From a checkpoint of a small transformer trained on Wikipedia.
Size: 14 layers, width 256, MLP 320 SwiGLU, vocabulary 4582, 10.1M parameters.
Training: a variant of Adam for these matrices, 529M tokens, 4037 steps.
Each number is 128 + 32 x the weight over its row's rms, rounded and kept within 0 to 255. Layers, rows and columns count from 0. The size above them is the row's rms in percent of the matrix's.

# layer 2 MLP down (transposed), 320x256, rms 0.0436, rows 263-280, columns 128-255
size [ 95 102 100 100 101  91 103  98 106 106 104 101 103  96 101  94 106 104]
[[107 108 120 151  64 155 131  25  81 138  69 151 159 145 105 136 116 195  96 140 143 129 118 142 154 115 121 102  83 110 106 132 155 129 169 114 135  93 131 111 152 124  85 146 106 134 151 194 109 147 108 130 164  97 130 158  37  79 116 147 160 119 152 130 144  95 165 127 121 127  74 112 161 111 100 130 156 129 102 172 169 115 121 158 131 113 136  68  83 137 145 164 100 176 113  77 100 147  89  93 127 161 143 126 135 157  99 151  98 158  86 129 113 104 135 176 148 126 147  97 118 110 127  84 129 135 131 143]
 [143  98 143 127 137 147  77 169 142 169 117 126 106 143 108 114 123 104  78  98 135  99  73 146 138  66  80 100  77 142 117 118 178 142 176 151 129  77 143 164 138 148 106 162 105 151  68 127 120  96 208 128 152 120  95 157  69  61 102 136 135 144 135 115 126 132 141 173 117 143 161 130 123  98 107 123 162 104 191 143 109 128 111 137  98 111 168  72 144 186 217 116 174 118  83 106 163 150 117  69 153 193 136 114 100 146 117  98 125 142 151 121 155  83 159 138 114 108 136  63 146  84 193 141 131 163 161 124]
 [129 127 161 132 148  90 131  32 142  79  78 182 191 168 121 130 149 110 154 160 125 183  82  92 152 245 184 169 133 133  82 158 150 165 108 121 136 131 103 120  90  83 125 104  87 103 123 131  93 151 189 112 127 102 127 185 112 139 146 121 143  92 148 165  74 126 177 120 175  93 112 169 107 147  97 178  99 148 128 113 165 124 136 155 152 124 141  88 129 138 140 134 135 114 138 118  75 158 163 146 103 132 138 103 134 155 109 121 167 144 196 123  93 125 146 166 167  74 191 115 144  93 127 162  97 128 160 145]
 [ 95  93  85 148 113 149  67 211 155 130 106  73 130 117 153 134 167 119 130 152 105 120 137 148 153 109 100  72 130  86  59 138 124 151 104 169 191 151  75 144 115 119 138 174 107  93  89 146 142  85 116 151  86 119 121 132 118  96 103 185 136 217  73 121 132 134 152 104 163 103 151 145 119 132 174  96 128 109  80 147  89  87 174 116 103 125  84 127 129 120 135 148 136 128  85  27 148 137 143 128 152 229 116  83 163 128 118 190 100 162 137 166 138 138 168 109 111 217  84 143  98 122 128 115 146  78 120 126]
 [ 69 135 179 124 151 117 106  44  97 103 141  85 115 148 100  66 110 120 163  91 122 134 114  50 135 115 110 182 117 127 136 185 106 142 101 110  59 118 198 131 155 149 140 124 136 103 101 170 109 123 127 177 125 140  90 141 152 129 176 145 130 160 119 134 152 109 176  93  80 107 116 162 111 169  91  59  66 113  90 122 145  92 117 117 147 151 126 144 173 137  81  92 189 145 114 114 108 130 183 167 121 139  99 136 131 158 165  72  62 133 161 120 153  87  96  96  95 156 147 100 177  81 159 134 126 142 118 121]
 [153  98 137 166 191 141 163 107 149  95 128 125 120 133 132 142 147  55 143 127 113  94 154 148 127 160 166  91 103 144  90 122 138 171 122 106 174 134 100 144 123 107 125 112 132 120 130 141 156 114 162  93 104 164 146 201  90  92 169  78 160 136 130 155 125 131  91 170  94 137 120 151 122  68 106 169 131 113 123 147 146 158 127 133  99 151 115 123 145 111 120 123 130 179 106 147  91 141 194 181 116  70 175 137  86  94 103 126 128 101 127 114 134 202 109 225 167 120 131 169 160 152  83 172 118 150 143 130]
 [125 158 138 209 146 142 147 139 132 157 136 168 143 159  93 139  87 151 174  91  61 113 137 123 146 126 162 139  51 121 134 130 140 192 194 167 121 105  70 163 100 153 170  88 134 130 165 118 202 138 129  97 132 128 148 167 130 144 167 143 164 141 124 124 108  99 144 150 117 118  99  72 149  94  73 154  84  81 213 123 195 113 115 157 143  61 109 139 141  94 117 115 100 113 133 142 111 119  73 172 160 124 189 147 118 128 187 109 115 130 111 100 160 162 188 117  93  60 130 108 102 186  97 133 148  76 120 158]
 [135 182  82 162 152 161 161 100 158 122  92 129 104 109 114 154 142  75 124  68 159 113 103 215  97 115  89 143  54  99 167 115  86 160 134 161  87 200 137  95 129 171  98 121 135 200 117 139 134 152 150 115 145 125  92 104 101 127 100  46 136  91  77 134  86 210 188 140 147 144 126 131 165 105 111 150 142 161  72  92  96 157 205 134  67 108 105 190 151 144 170 149  85 177 126 146 140 158 128 108 157 128  97 163 151 152 100 173 105 111  76 103 132 111 147  59 177 107 150 107 113 131 110 133  97 129 127 115]
 [ 98 133 137 126 130 130 106  39 152 132 143 164 128  98  63 125 125 220 181  94  90 119 138 188 144  88 166 115 143 168  88 137 142  88 183 177 206  76 167 118 118 167 162  97 130 191  77 142 142 104 126 132 130 137 133 148 139 118 187 123 155 133 125 134 116 113  86 118  61 117 175 168 128 126 113 160 107  98 114 100 170  97  72  88 108  86 166  81  96 138 152 151 144 149 149 116 131 167 135 117 181  77  76 114 125 129 140 143 147 102 128 135 130 108 137 173  78 177 153 132 103 115 183 155 146 129  98 128]
 [130 140  58 128 163  26 184 159 122 108 149 119 134  70 161 171 132  97 169 114 136 132 113 111 140 151  88 113 148 124  75 109 127  60 119  96 174 119 135 106 115 104 167 149 169 126  97 134 149 108 146 123 175 160 100 126 180 103 161 127 128 153 138 163 139 189  64 132 108 105 124 142  56 118 131 121 126 122 135 113 146 181 149 100 161 141 149 140 155 129  56  98 121 160 157 158 140 144 105 124 109 164  86  87  97 134 139 125 152  81 151 143 148  81 141 102  70  99  94 141 110 105 132  51 164 118 120 118]
 [124  61 115 110 119 161 176 161 185  65 107 158 102 233  95 122 126 115 117  76 143 170 116 129 138 103 133  80  90 154 104 182 146  94 131 172 127 126 138 171 171  81 100 108 142  80 110 138 121 189 171 180  84 115 154 119 110 128 129  68 113 107 165 112 123 130 151 141  73 165 108 149 122 120 105  55 153 109 105 156 161 127 109 166 115 137 155 109 158 115  89 114 126 144 113 154  66  64 128 116 135  73 177 104 138  45 105 145 153 134 191 158 104 153 129 156 108 110 167 206 125 119  99 181  67  97 141 136]
 [ 73  95 134 185 133 118  85  64 121 110  83 128 148 158 153 208 115 158 116 167 134 124 134 112 161 163 168 138 108  55 137 193 122 149 132 109 168 146 159  80 116 104 162  96 108 136 127 110 156 139 148  98 154 166 154 160 159 142 157  99 121 121 132 125  98 159 189 151 104 104 126  89 148 179 133 163 153  56 115  96 157 128 131 183  97 151 137 140 179 104  97 107  75  98 111 157 163 152 113 103 154 167 128 117 161 151  74  89 115  99 169 142 158 124 125 148 117 149 146 109 126 111  92 146 132 121 163 114]
 [213 129  66 185 109 193 108 138  62 134 151 137 117 164 110  96 115 137 122 148 149 112 102 111 110  52 105 178  69 129 129 102 149 125 120 154  70 113 138 148 122 146 135  90 141 117 186 152  70 150 103 123 145 109 161 155 129 141 104 166 111  79 167 176 117  73  63  86 140 131 129 110 117 198  98 156 137 113  99  72 127 129 156  99 147 114 183  92 159 110 135 141 154 124 172 113 111 112 129 136 114  91 129 157 107 125 119 100 157 115 123  85 160  89 113 145 155 136  75 148 185  96 187 156 140 131 147 149]
 [ 47 114 169 139 126  69 190  43 142 145 130 151 122 136 129 195 108 143 139 111  89 157 137 149 163 157 109 163  73 120 159  63 181 108 153  99 122  76 124 163 113 175 136 158 125 158 115  91 142 134 158 116  84 128 106 105 108 111 155 150 139 168 162 102  96 108 110  60 111 146 120 135 134  93 126 119 135 113 139 148 110 101 127  58 137 135  84  78  96 145 134 101  87 140 129 144 116 120 168 166  99 144 106 127 146 139 204 162 149 148  94 146  49 101 110 186 149 185 167 118 109 139 124 135 172 118 151 115]
 [118 107 151 155 116 164 208  24 155 155 146 137 165 127 122 105 122 167 145 160 108 144  96 131 116 154 145 121 136 131 172 128 128 184  70 168 117 137 143 114 129 209 194 136  77  96 164 107 181  64 191 183 116 145 207 214 113 140 123  83 124 106  71 172 118 151 165 111  90 118 142 163 136  99  72  85 156  94 145 144 183  84 152 127 157 110 140 126 120  99 145 141 127 149  84 114 126 165 175 141 133 110 157 112 142 145 143 112 117 164 123 127 127 136 139  78 136  98 155 135 134 150 142 206  91 102  96 155]
 [162 122 115 125 152  91 132 206 103 133  98 171 116 121  81 149 102 224 131 132 149 133 150 125  91  99 119 179  88 146 137 153  93  94 146 111 136 146 180 137 129 106 166  87 113 145  81 123 146 122 111 129 146 157  85 103 128 136 139 165 138 102  66 137 172 182 108 117 130 103 170 105 104 116 132 153 140 164 174 159 104 141 114 106 131 132  83  84 103  91 121 128  95 181 138 157 127 123 142 165  29 106 138  58 194 153 126 128 160 120 127 140 125 172 133 114 128 102  85 125 123  98 112 118 171 128 124 122]
 [155 181 135 121 125  85  49  20  95 161 118  65 100 151 179 155 124 141 134 120 136 141 138 113 151  87 160  97 108  65 132 103 166 110 103 157 117 115 119 182 174 143 120 137 161 177 118 110 117 118 150 105 154 143 124  90 130 157 132 145 145 112 116 165 148 102 117 133 118 139 109 109  80 142 130  57 112 102 173  88 113 201 143 126 157 107 125  76 146  94 112 112  48  94 168 119 150  96 132  94  65 127 172 151  93 167 151 131 132 112 138  87 127 133 114 166 112 136  99  83 132 162 122 111 133 197 124 164]
 [120 115 127 109 123 154 146 196 177 130 121 102 122 120 137  89 125 140 150 160 136 123 117 129 154  73 114 132 173 110 131 202  94 171 115 162  88 114 140 159 112 142 123  78 110 173 109 143  87  72 117  57 100 106 142 151 101 119 106 154 115 156  83 104 112  58 160 185 129  93 140 139 159 133 135 171 139  59 108 102 142  84 110 168 104 131  96 112 115 175 127  82 168 103 106  88 112 182 152 121 139  80 101 119 122 142 158 172 131 122  51 150 155 168  75 126 166 150 115 118 126 155 154  94 138 137 129 103]]
# layer 2 MLP gate, 320x256, rms 0.0537, rows 264-281, columns 128-255
size [104 103 100 101  99  99  93  99 104 103  98 102  96 103  89 101 106 106]
[[193 118 132 105 135 138 109 142  98 141  90 133  88 164 134  57 100 126  75 114 185 177 119 140 136 157  98 193 189 152  78  98 133  63 159  72 104 150 126 151 114 104  87 148 124  97 111 145  86 109  75  65 134  92 119 100 134 121 151 163 121 103 164  85 167 173 164 131 127 125 128  76 170 125 151 129 127 139  76  77  99 156 153  96  68 163  85 177 111 162  79 160 130 125 122 131  84 158 156 124 102 168 130 136  95 177 110  81 165 120 141 200 139  88 151 168 123 161  84 135  39 162 108 102 118 168 132 127]
 [173 155 155 112 154  81 136 131 128 125 137  42  62 164 153  90  97 126 135 102 172  87 163 101 151 135 165  95 122 188 130 101  89 119 129 153  77 148 193 107 136 125 164 115 132 171 155 104 129 156  74 181 168 177 123 100 119 143 174 160 151 134 107 176  89 123 176 146  61  56 162 120 147 192 169  67  99 159  94  97 139 142 181 152  93  98 147 146  96 135 118 119 141 154 126  79  88 103  72 115  80 126 135 122 136 145 145 140 122 149 161 179 177 143 121 119 130 139 136 127 112 150 131 201 145 139 155 125]
 [145 194 171  90 123 120 148 147 121 122 101  85 147 134 160  67  70 181 154 144 120 101 154 122  71 164 109 160 185  67 129  95 104  67 149 160 120 186 165 199 154 143 112 118 187 125  33 128  87 133  83  79 121 102 118  92 136 166 188 134 153  98  75 149  67 111 111 122 123  62 107 128 143 156 102 148 181 129 123 125 134 123  70  93 117  96 132 116 134 106 123 143  71 129  95 166 176 102 118 112 118 125 141 192  99 130 129 141 117 122 163 128 124  85  82 114 152 100 126 144 103 111  77 164 124 106 176 165]
 [129  99 107 149 105 109 123 177  74 130 159 156 144 144  64  98  77 143 145 119 252  99 131 170 126 151 151 100 103 101 146 178 101 131  91 112 136  80 146 167 148 154  88  95 131 132 163 120  94 151  74 106 133 143 155  85 131 197 124 144 120 140 141  85 141  90  66  63 103 130 125 145 152 143 144 153 165 140 145 163 122 105 147 105 123 111 114 168  65  72 147 118 114 103 158 103  77 140  68 114 164 153 129 151  96 139 168 115 112 126 109  90 200 124 135 180 145 128 129 139 112 157 107 108 126 145 150 120]
 [122  70 183 136 121 114 175 203 165 165 163  83  68 119  91 110  98 117 216  96 101 198 159  76  68 164 133 183 119  77 138  78 117 138 163 106 123 115 135 116 104 114  92 159 161  70 163 101 108  88 129 103 134 108 181 113 169 125 131 118 117 166 132 120 108 110 163  68 105 108 112  86 157 177  63 144 182 110 117 123 124 135 130 113 172 148 144 135 151  71 156 109 184 130 123 178 167 122 157 134 184 128  95 101 147 181  95 146 129 170 154  72 163  92 101  82 111 130 140  71  59  78 126 147 159 133 114 120]
 [131 152 123 103 115 108 177 149 140  86 125 114 178 123  94 158 144 147 128 154 162 116 132 126 152 158 150 129 109 104 158 137 109  92  58  94 191 155 142 137 159 137  93  92  60  71 172 106 123 156 153 143 168 119 180  80 139 191 147 134 145 151 108 181 128 171 132  98 151 124 152 163 120 179 157 112 159 167  83  66  66 181 116 151  64 145 142 112 163 110 136 150  52 162 154  79 159 140 134 112 103 120 119 171 169 123 134  99 135  81  98  99  33 150 148 131 121 132 138  99 137  75 109 152 154 210 119  59]
 [114  93 127 104  90 143 173 108 153  90 147 134 124 148 106 112  98 142 127 107 134 139 111 110  71 127 136 133 134 131  93 125 115  83 123  68 171  79  99 153 107  94 143 151  88 151 126  77 144 120 124 106 129 124 125 119  76 139 107 105 154 138 183 179  94  19 113 165 116 129 173 149 117 134  86  73 142 103  49 124 121  81 116 107 106 160  94 172 151  95 196 118 180 127 164 155 118 120  73 107  95 129 161 152  96 122  93 149 116  96 103 151  97 105 123 113  85 130 154 172 137 101 103 139 159 112 121 171]
 [154 121 111 165 138 114  88 167  80 161 106  82 153 170 119 152 149  95  99 137 156 115 138 150 122 138  38 156 111 143 207 117 135 178 124  73 122 190 113 181 144 122  95 116 166  98 178 103  37 162 130  84 133 160 137 105 125 123 130 137 127 151  77 133 124 109 184  90 158 139  96 154 127 133  95 134 154 143 144 125  92 144 126  55 170 185 135  98 132  65 142  43  99  65 110 118 132 141  92 110 138 131 129 131 105 113 130 101 170 128  99  69 150 144 130 148 195 150  25  89 140 157 109 101 116 141 114 126]
 [167 104 136 113 114 147 174 147 170 134 181 104  94 112 163 109 130  92 132  95 138 155 108 111 191 144 145 124 151 107 158 141 101 184 146  92 134 160 132 129  83  87  86 202 153 150 164  88 104 127  89  83 181  99 160  60 155 132 106 156 186 125  81 146 136 159 155 140 187 119 120 138  79 147 114 150 185 172 178  33 117  98 191  88  93 131 165 232 108 158 136  89 102  75 151 134 111 151 125 138 188 130 125 107 177  78 118 101 207 133  91 142 104 184 139  62 123 134 179 146 147 161 152 130 114 162 123 120]
 [151 189 155 140 153 136 115 136 211 181 194  87 125 128 133  81 108 153 140 104 148  75 209 126  94 119 155 153  92 115 121 151 155 149 152 144  94  90  89 101 132 168  76 132 151 142  93 137 129  77 135 163 149 104 124 171 137 157  69 148 129 104  95 103 115 154 127 135 142 177 176 121 150 166 115 180 143 130 109  70 125 130 128 115 138 165 140 221 131 137 165  70 165 152 158 135 168 170 100 120 115  93  96 188 131 157 133 156 136 167 121 106 165 133  95 133  70 111 129 118 174 102  84 118  95 137 148  52]
 [136 132 171 167  74  90 109 155 161 101 189 145 109 126 127 145  84 135 150 112  67 153 150 110 105 138 162 113 126 171 150 142 115 116 154 152 168  76 156 168 102 189 116 107 132  68  78  76  69 210 175 146  84 113 178  90 106 109 119 123 103 123 141 134 153 162  94 147 178 193  98 179 111 103 127  43 130 157 125  81 117  89 117 104 136 147 135 176  91 146 134 105  95 166 145 153 151 136 140 139 166 144 122 109  98 139 104 102 132  89 113 112 114 118  81 163  73  88  76  90  96 110 105 162 129 118  84  78]
 [120 125 184 154 158 179 132 171 122 103 101 130 131  54  90 144 149 120 116 155 147 133 154  80  99 160 111  91 124 109  75 181 153 141 139 109 122 108 125 150 108 181 138 181 192  90 131 108 115  84 136 127 152 134 105 117 105 105  89 140 103 145 159  97 108 164 136  97 123 117 106 129 106 161 158 136 105 104 158 166 138  98 136 127 114 152  62 164  98  10 148 152 147  71 149 170 141 105 112 141 151  88 169  96 226 126 179 156  98 103 132 145 125 196 104 142 114 130  87 140 116 166 115 123 125  62 118 108]
 [132  63 149  96 184 133 117 104 148  49 164 140 160  57 142 124 104 122 189 133 115 159 132 106 124 114 177  81 154 168 126  95 151  93 133  55 123 114 137 119 174 113 137 129  78 118 170 135 125 124 104 138 125 137 154 140  86 139 199  94 132 167 115 162 163  79 158 152 141 120  98 127 142 125 131 119 147 103 177 154 134 127 106  97 157 177 119 116 101 198 153 125 132 167 162 156 108  94 181 106 157 108 174 148  74 103 204 123 116  92 128 121  94 131 148 143 123 140  70 150 128 121 136 165  82 143  75 143]
 [109  30 140 116 165  99 158 110 103 152  83 102  72 122 131 106 156 116 122 127  93 129 191 156 143  91 113 107 114 140 160  58 174 114 157 129 138 118 117 128 113 149 125  94 164 164 126  74 119 128  80 113 147 131 126 169 114 129  95 154 106 199 164 139  56 134 106 125  83 192 159 145 147 139 147 131  36 149 147 125 115 116 133  80 138  49 162 127  93 128 174 137 107 158 153 183 127 128 174 154  84 145 132  87 147 141 173 140 179 142 124 193 119 144 108 112  87 135 151 172 131 105 140 202 121  97 129  73]
 [181 179 179 112  96 148 151 137 156 142 143 136 141 198  70 105 178 109  76 113 183 154 159 132 133 203 119  65 171 153  66 151 154 114 120 149 156 121 131 132 125 164 111 130 145 135 128 116 127 106 117 126 139 182 172 154 165 146  83 108 110 121 158 132 165  93 159 151 107 166 107 145 126 114 130 156 125  82  82  90 190  64  89 142  86 155 203 148 127 147 108 157 153  75 135 105 153 159 144 104  67 158 148 160 128 128 131  82  96 132 171 135 120 132  98 105  69 133 216 128 135  62 100  92 120 162 124 146]
 [138 131 138  73 130 107 139 139 112 137 108  59 142 116 114 104 115 166 174 150 188 149 200  99 133  90 144 128  82 110 151 127 114 146 145 147  88 143  91 194 104 146 116  96 126 166 124 131 194 134 148 168 147 148 211 135 123 178 141 165 135 121  70 153 142 111 148  98 109 131 133 105 131 169  91 115 133 132 174 103  78 115 141  97 164  95  83 161 107 143 132 142 137  52 106 121 140 112  78  72  72 118 139 139  52 141 119 126 172 149 116 118 133 158 111 132  53 109 145 125 128 152 116 112 170 119 118 190]
 [130  84 118 187 159 116 144 149 122 141 133 126 158 141 111 138 109 150 136  82 129 143 152 108  87 157 103  75 153 121 201  63 152 103 166 109 148 141  80 136 189 137 122  77 137 116  98  95 117 139 122 132 105 140 107 139 190 119 101 155 122 113 111 111 120 191 104  58 127  87 151 178 205 130 116 127 193 117 202 135 155 156 123  63 100  92  99 132  68  78 117 156  87 133 130 125 115 147 176 173 184 125 138 162 110 122 136 125 124 178 142 109 165 140  65 127 156 135 159 139 110 176 111 196 140 105 116  95]
 [170 100 102  64 130 151 128 130 141 156 118  88 133 177 130 130 120 127 123 174  67 142 138 175  95 114  67 138 133 182 144  73 118  99 139  75 107 125 144 137 162 143 104 215 154 119 172 182 130 168 140  92 119 120 109 138 127  82 113 163 111 153  99 147 106 119  86 160 115 152 136 123 130 149 133 168 144  91 167 158  68 158 120  92 130 117  78  86 153 117  73 127  84  97  97 140 142 115 116 109 131  96 133 144 156 144 140 141 170 130 107 121  75 134 139 165  69  75  98 129 111  86 150 190 168 144 142 149]]
# layer 2 MLP up, 320x256, rms 0.0523, rows 264-281, columns 128-255
size [101 105  99 101  94 100 102 103 103  99 102 102  97  99  92 104 101 108]
[[115 115 128 142 110 117 122 132  94 152 144 127 138  52 117 174 129 114 138  92 114  85 123 107 112 187  70 121 194 173 124  50 132 136 169 118 111 131 187 226 154  30 165  67  89 129 177 109 119 199  83 121 137 191 118 106 142 129 140 102 120  93  67 105 137 164  91 110 168 108 184 116 159 170 160 177 155 133 102 100 155 177 161 136 178  93 144 123 107  91  95 159  90 127  84 165 170 123 109 190  77 161 151 159 124 148 106 158 119  87 140 188 107 135 155 112 163  93  65 118 173 107 127 126 123 144 132 175]
 [136 132  98 198 138 144 165 110 121 138  42 116 126 115  99  88 122  71 100 113 141  83  82 144 124 178 124 108 151 178 132 139 148  99 101 154  91 129 109 185  97 160 100  85 119 176 127  71 142 132 153 156  99 133  89 107  88 159 171  97 158 179 193 195 174 136 139 156 108 103 111 138 117 104 116  73  96 147  55 119 118 155 121 184 101 132  87 122 125 113 112  93 213 100 120 157 119 123  89 134  80 157 152  92 114 118 175 117 141 162 114 110 133 153  70 195 123 132 144 124 118 150  61 155 130 138  92 163]
 [106 133 120  61  69  89 156  79 137 123 149 175 135 124 136 177 139 128  96  96 156 138 150 162 109  87 125  99 219 115 110 183 119 123 119 103  94 172  97 125 143  97 190 119  70 148  81 220  97 121 148 144 157 123 148 136  44 101 195 132 139 163  86 155 150 148 140 172 114 159 183 123 117  62 124 110  93 118 117  53 136 148 116 205 102 121 137 126 110 134 127 186 238 153 106 172 143 185 159 162 110  95 149  94 112 132 123 176 103 150  85 110 134 112 217 149 152 104 134 110 168 111 167  94 105  76 121 110]
 [136 151 143  91 169 126 104 152 110  86 127 114 129  84 148  85  89 132 116 131 187 147 176 113 104 161 110  95 108 109 117 163  96 110  97 122 164 144 123 101 155 125 170  73  74 162 115 202 148  71 121 100 115 104 121 123 159  85 164 123 138  97 117 136 131 134 141 110 174 146 149 186  72 180 106 114 148  93 153 135 143 121 161 141 130 156 145 121 130 126 194  84 183 144  82 176  98 177 138 160  49 106 134 178 162 135 100 121  60 150 110 122  82 106  78 116 137 188 145 132 188 157 118  68 132 170 112 132]
 [127 133 146 110  51 117 135 159 139 177 172  68 154 140 136 142 114 137 189 120 156 126 125 116 102  86 114 127  86 136 112 136 116  65 146 107 137 111  91 108 113  89 101 146 155  74 135  97 141 106 140 127 180  91 110  23 201 143 160 122  94 156 123 143 104 115 183 132 165 177  74 135 158 119 173 115  94 128 134 148  99  76 161 109 209 109 132  84 114 132 193  79  63 136 106 122 130 155 115  87 153 162  95 100 135 162 124 118 145 127 119 135 100  83 126  72 144 104 158 175  74 115 112 122 155  88 130 156]
 [ 86 154  61 170 115  81 107 106 130 171  97 154 173 162 144  77 116 119 139 116 102 111 116 121  97 167  47 134 137 105 100 146 157 124 152 178  94 130  72 183 135 132  74 103 193 132 141  90  98  77 138 175 132 137 175 127 142 155  95 155 113 144  82 121 101 136 120  81 148 127 112 225 104 127 112 117  88 123 140 136 103 141 147 166 150 159 172 175 181  98 102 200 139 107  73  98 101 124 135 117 142 131 129 114 149 134 135 186 140 174  95 104 103 187 131  88  93 159  73  98 129  68 131 139 129 174 149 116]
 [182 143 229  84  91  68 134 125 166 135 141 154 123 100 161 103  87 101 127  65  94  86  95 195 101 158 136 186 151 141 155  99 118 101 155 122 162 165  80 120  72 180 139 180 115  66 145 136 115  98 193 167 120 154 168 194 165 148 139  74  70 120  96 109 116 127 131 185  63 153 124 124 113  69 124 162 123 158 138 141 138 137 154 124 136 134 134 113 105 110 137 145 141  92  75 154  83 144 125 109 137 163 170  99 108 131  79  95 175 153 139 106 123  87  69  86 104 126 106 145 136 102 110  91 100 111 143  86]
 [183 141 144 169 168 173 168 119 120 175 115  74 149  89  85 139 157 115 111 100 126 129 122 149 133 184 101 123 129 119 105 137 169 159 187 120 111  64  71 125  81  87 112 161 101 120 136 139 181 140 188 117 174 176 164  88 169 146 182  84 100 148 196 148 106 163 153 182 126 183 149 131 116 114 155 107 158 178 107 143 126  96  82 147 150 119 126  84 158 113 166 198 101 122 159 165 106 109 147 116 162 157 162 148 171 151  78 134 162 168  95 100 180  99 167 198 126  88 133 183 158  78 183 154 110 125 118 146]
 [115 150 151 126 140 188 116 130  94 179 127 124  77 129 154  37 145 168 142 144 154 101 106  92 133 149 110 163 126 117 164 138 130 194 145 143 143 142 120 148 145 112 139 143  91 161  96 126 202 180 111 117 125 144  78 153  89  98 155 107 162 193 142 182 146 141 105 163  51 117  49  86 145  87 101  86 139 169  92 144 126 139 153 129 109 208 133  75 135 155 149  97 125  79 148 140 182 130  89 115 176 146 143 116  90 117 165 136 120 123 114 150 124 130 123  89 115 138 141 164 126 130 122 130  97  57 103 143]
 [130 165 186 149 148 129 153 133 179 159 184 126 102 141 142 162 125 138 187 140 105 124 130 165 126 151  57 111 154 175 115 126 123  74 126 163  58  71 156 159 156  79 170 157 168 103 205  73 153 122  82 161 103 161 150 121  92 138  71  98 166 128 118 110 114  77 188 144 148 144 137 112 147 144  96 106 130 168 116  76 135 120 132 150  95  78 118  92 107 140 157  74  97 175 130 145 154 114  89 164 130 127 201 147 101 164  91 146 193 149  72 153 106 119 157 100 120 151  97  85 134  65 102 170 160 195 204 108]
 [163  81 137 165  82 112 122 129 106 199 137 102 153 136 109 128  96 171 125 113  99 176 215 136  65 124 150 110 150 167 125 172 158 128 114  86 139 121 184 149 112 146 109 178 128 158 142 159 132 143 190 174 195  52 131 127 117 149 102  98 150  80 100 148  80 103 124  96 108 112 105 165 155 177  28  96  66  86  71  64 132 174 131 135  89 170 111 130 116 133 153  77 166 152 156 124  77 144 157 163  84 171 113 142 126 162 158  82  70 121 106 131  97 115 157  98  92 113 150 116 144 144 148 120 107 159 155 120]
 [130 130 113 168 100 123 130  85 124 169 131 137 207 160 116  90 131 113 219  92 135 136 124 208  47 187 121 176  97 129 133 132 181  99 112 127 142 138  90 119 117 151 124 165 130 150 138  54  90 131 168 139 124 115 132 104 119 118 107 113 139  89 130  93 121 118  99  94 114 109 149 157 129 158 103 135 123 143 115 198 129 160 111 125 146  96 172 107 110 148 136 128 116 131 135 126 191 170 166  51 113 122  98 100  99 103 122 117  23 123 119  87  68 146 134  90 127 103  71 113 122 104 151 160 114 106 116 145]
 [204  90 158 109 116 102 169 135 117 123 103  94 100 153 134  89 154  97 183 107 135 169 111 155  27 105 141  86 167 141 103  64 167 118 102 124 143  80 138 107 154  95 151 141 154  96 135 182  88 142 122 116  84 130 112 158 117  70 109 135 121 115 107 139  93 125 121 169 130 178 146 124 158 143 112  89 171  96  78 136 131 175 170 144  77 197 149 154  82 104 177 103  69 113 172 126 119 132 100  84 104 147 114 154  79 144 134  99 100  93 157 128 125 101 153  91 134  85 123 139 142 137 105 145  87 155 103  71]
 [116 110 109 151  93  97 152 106 117 141 202  64 111 138 136 140 137 158 105 123 147 142 113 139 174 103 190 182 155 113 182 132 138 123  83 112  86 169 155 157 136 110 162 130 180 126 125 142 129 100 126 135  96 131  66 121 107 113 196 140 130 104 104 145  95 184 118 103 114 105 100  63 102 101 124  92 111 188 143 104 185  68 128 122 117 129 121 145 104 109 103 139 150  81 150 128  85  73 108 110 125 189 187 133 139 118 183  73 155  88 150 144 151 120 147 105 167 152  59 194 152  90 147 140 123  90 149 115]
 [ 83  89 135 157 162 135 117  67 130 155  64 113 147  97 134 152 179 141 206 107 110 149 202 160 115 136 156 151 161 125 151 180 135 146 121 123 127 116 160  72 126 120 177 141 161 148 135  66 123  78 176  56  68 139  89 145  74 121 165 164 113 142 138 131  85  74 147 172 112 122 113 105  81 118 113  66 103 131 119 170 100 150 134 163 138  95 125 141 169 160 138 149  75 137 108  85 150 165 132 101 120  81  85 151  83 138 170 170 165 105  88  99 139  77  74 122  84 109  95 111 100 128 123 179 145 119 100 159]
 [155 117 112 150 146 123 135 168 149  98 123 154 151 151 175 135 177 126  79 131 147 134  80 184 158 100 132 121 159  71 166  93 112 159 172 120  86 147 103 105 170 120 109 175  98 176  88  82 147  81  98 150 108 131  89 120 156 152 116 125 149 125 116 176 137 111  82 119  81 144  90 116 177 127 122 107 176 131  87 104 136 149 132 112 132 151 136 161  91 105 103 185 115 112 117 180 100 178 203 111 131 108 142 141  77  67 165 140 166 202 124 104 140 101 101 121 145 156 149 126 133 110 121 171  92  75 135 113]
 [149 158 124 168  77 119 140 185 107 175 110 183 167 112  84 100 168 141 137 121 134 122 144 203 103 153 193 144 174 111 131 145 107 166 160 118  87 146 175  95 168  86 190 130 109 123 115 122 111 152  79 141 116 124 145 103  63 130 151  86 155 120  90 175 132 135  94 145  66 138 131 140 103 125 127 118 108 100 155 146 182 147 151 196  76 144 148 120 129 166 173 140 183 129  95 130 123 132 144 101  84 128  90 149 116 136 140 129 114  96 184 100 132 104 134 117 108 103 115 119 152  94 103 100 183 165 112  83]
 [110  82 131  98 115 148 131  95 166 131 106  39 168  91 106 145 108 147  95 209 133 132 137  44 120  42 130 103  91 146 115 110 139 165 102 174 119  79 182 139 159 165 134  93 149  96 131 183  94 126 117  83 150 143  67 125 202 143 100 166 152 152 146 131 121 125 106 121 126 142 150  66 191 190 106 113 126 151 175 184 111 102 134 120 145 116 137 121  62 116 133 152 161  80 148 163 116 131  82 137 161 122 180 121 137 154 171 166  81  51 187 141 113 120 140 157 146 127 132 101 135  69  93 160 158 128 109  94]]